Each number is 500 + 40 x the weight over the matrix's rms, rounded and kept within 0 to 999. Layers, rows and columns count from 0. Numbers have three digits each.

# layer 3 attention value, 128x128, rms 0.162, rows 62-63, columns 64-127
499500479532499457414474484394495537496540459527469577562506574506505495585491530567498455460545473504475540527488487538531526521467477521504530473537539496520520425519503479464537516497582565
473462510545539540481483498520489483553527509530539559588553462535470494499557548518495476509544520491510567504507510517447520480519513486456478539525488560507479498523502503480531518459497436
# layer 3 attention output (transposed), 128x128, rms 0.552, rows 62-63, columns 64-127
535478511484511525481531517500488501561472507464458478490484449509502499500466548472510547473489524536497485522499529473500504535534449526468435505443457486478477516473552567547453451485432457
491460473504477518553552522498507507408445483495519457414460508479476506471508469538429508492491553497474485512572527546500471539480488470492542471471453480452427458517526457520502537499451518
# layer 3 attention query, 128x128, rms 0.202, rows 64-83, columns 64-127
490615500455510538547427527544529462566416604566494465625541437543485452458426479470403453508488405554447509570508477462456465474467468590441574482460493507514522533447531485509449459472520588
516481428480438549544428431469567492535485473486438529493518487558470496523527531463492364567574566576514543492480500530498457446543519365522496522470486597571530520578511490506524559515443428
474585522463495526557483446503500464520507498424430546455545510467514422528373527523551594503476513444474455542499457491532535505458464446586456447541516433507456449532420523500487532582462475
513572544548428559534604480504539391517499439534530457533497417506529539533482488522487449447473503547593566587502461480468464462548533435506505448508476524456458547498518553488475554459511403
498503527622564534522506494484547476476464441528506546601448530495506475501446539495525553457508465462543509631521495526511541519473498488536512524511431396401460496452519510467523472494440532
439472522476424386581471429545544515556510573405503474468540470527478598485495432533470505454515596435606614530433517469499490480477667432547473441555514531525548595555403487464588483562557603
449537498507520537573552528546431441479593472537457403575463476520502471462431527550548469491457569509553461449485457472553462568481468465500435463466509378612466497571547421507580465417527566
509475517510575536487464385525529413402519539603503543530481495506481495544588522604498539461511443500543533546471518449495453527486457553502552478484450522427519505533515505543426467480536477
572535498474518511542446498426500465480489591510532496576510563487470425657508497460458489408430450506576552443505533431513487530533373606493530489444396384486478553522431569549438576554547555
511586485471477506502488450454514501581436525532374539654451471470496517476511498620522482478472442523450460412476481542446458468513592559486452561441539592561485594502594477482445578554497522
460618494538438435599438414508436507453545539508461585451522455541471448487504549599443365463453485541466543422478519543500470538392434525517503492518442528547460458468499526468522548508501406
513502499447480527513559497556465593496485450483568533432440504486499560447563519534526430524549422535502582457514448618542535503552440507426536498486535473534507477476479480515443512576477655
567539519540475497455526414422514455445457530476463519552575495442487514485545533508495442482483482472441458543606528593562470479531509504490620507515422530510532516478461513507478477464516576
559519530535514502442466456502480487480469515473420574483520548443543487521497541551581551431466493531394482504517525433532539506536445629527535479487444451384451390485389523499497435454522521
487455459531504538520473421409448594481512504516437512520570502487542490522539515461509522503521510513448568467554434549565543436424474475507466487455569437484483520468410537501528513549450474
620451495493487434468533433562466590436499541508493437415450508548525507525507454519517502503422407527460569552496481556467500496466487525474558533484575423455467536543462517537480419445493451
489543511540505474524481530472535492388481491533447480512469580423503471570471538418517475536502496509534501531626522544548503507516502563445512490492475485461516543508404475460474538540491540
434451487474488550635455456564481462506533531576430542485544426431532470432505468507436413476543458468511455510456488509476520545445476522540453438466475503542459521481484502508423455457560550
582468515564530564441511431515489495480485571493536475461564545482461557526510505414450408415434417434484528475465529487517515459541427506424554515536499475530486524417524510483517533537550506
426462505552530489480515511506513476458486513526509543594448535470523494486517501577531458500561566563517453541450469476508486496488533527537459489533566541475527534498430521534569506592509492
# layer 3 attention key, 128x128, rms 0.195, rows 64-82, columns 64-127
538503473560405372490520531515531477448500566551546481530484547428467567486496478522530630549472624403418492520568518588488576396515541453522497520434531533452442430434506455506507540617476443
510549484457575468537597500512445475534522489517554468485486506550577447517499489506531522501534429503488484508612518501541408431459551482497548541524434441456463575432454427590451496536509602
548471579437494461446512593515551563570476484506517524471536473442511502506443499533447535475502387457457543531497468476382473519420470477496438541494492572373556520445548496524511437493458464
502521506536498483474531492503520437496491499495474544557483559513535408433502500480558482476492482501465432503548600476483539501546546487407559455563496460532425466476465480516397526443563528
453517454454443453518479608521471562542478595537516551519595518478469466425476489526532426486536533536431430414458440499452477603531473424462477570523444545517404518538551585454519565445573467
533393506434528510420521521520580469467560478506376460562507467538588484563502501454572554606463472475424453489457512491502409432563450473576492475431540480453582459453470472544475543473441509
634457514463484589525431556557518454454481456488552503439455478454515477519504513457488550523523397534460467532541504594505551431561458508585509529524383479407556525496560563478496628470358447
493528546499442499451525507551478466533491477540449451439438476538507493504482520418501499457470522497441446498515530561560480519462555423461549532534572496545579470426494462480519532503616516
435485462453468535387493461497561567522509538471480462403467506418506603577462544475526541437676559580483541627540456465481488462486552377493504573562554541425459372465550501474522542556541522
551528488557500588492482571512427425421558542549501466515477533514503457549485576490505586523569477485547507530441451535532429455332572547440526507564482488486471513469446508587530444554424466
565530566500493538505536448496665467514508476468522523447490458563555496559522519524502478532579456495497484514450570549395521544499558508478463482468502480502441527580548509467438464534461492
516442413555573452532448398412463544494512520489447445479494461499550468554480483526341489517521528490491513404454552514494487506431486547518541555491461614537524483555485541456560506519573440
483409473535481483513524508555466526531521412575465497424423455460518468490493523554446526526520536449597543485427529366477445475500499522531455591507483491561534554550588421403512464511462446
534521574441422489517511503519545528510545505546486542565459437441547526476510507529397429472510532506600495515434418473441462596523586423474425493528455473500584482521502481449581526550523470
495468500517531417571484507388489512485546518506426529380484452440566471520482598578469442484572544531510558572442527493469515548566472481447415546554376514523478436554514447589498458476521453
496549616472537511479555463461519490545442558529438468626572442550557527487479600486531523529473550479450479559526537463497564555447526479435551521573495525540528477586546391490507483461547394
503444453494459438464516511557534520553471459539508508473463414467543422509533521475492549477391523532613539589501485495492424562524442538560439503505495539567541493536444497506552451552562468
438502477480535405512549562539479447521434512483543441460496519425442566610544497423520501562620564454488452538451496538489538471567516423443580499578497523447636510540474439439565443517488482
385507379433487484417481394465512492561492482451501501471507449488443524454515506471483503517503591497562525476395562495471586496580501420497404508497523549596501457506479464526563540502507498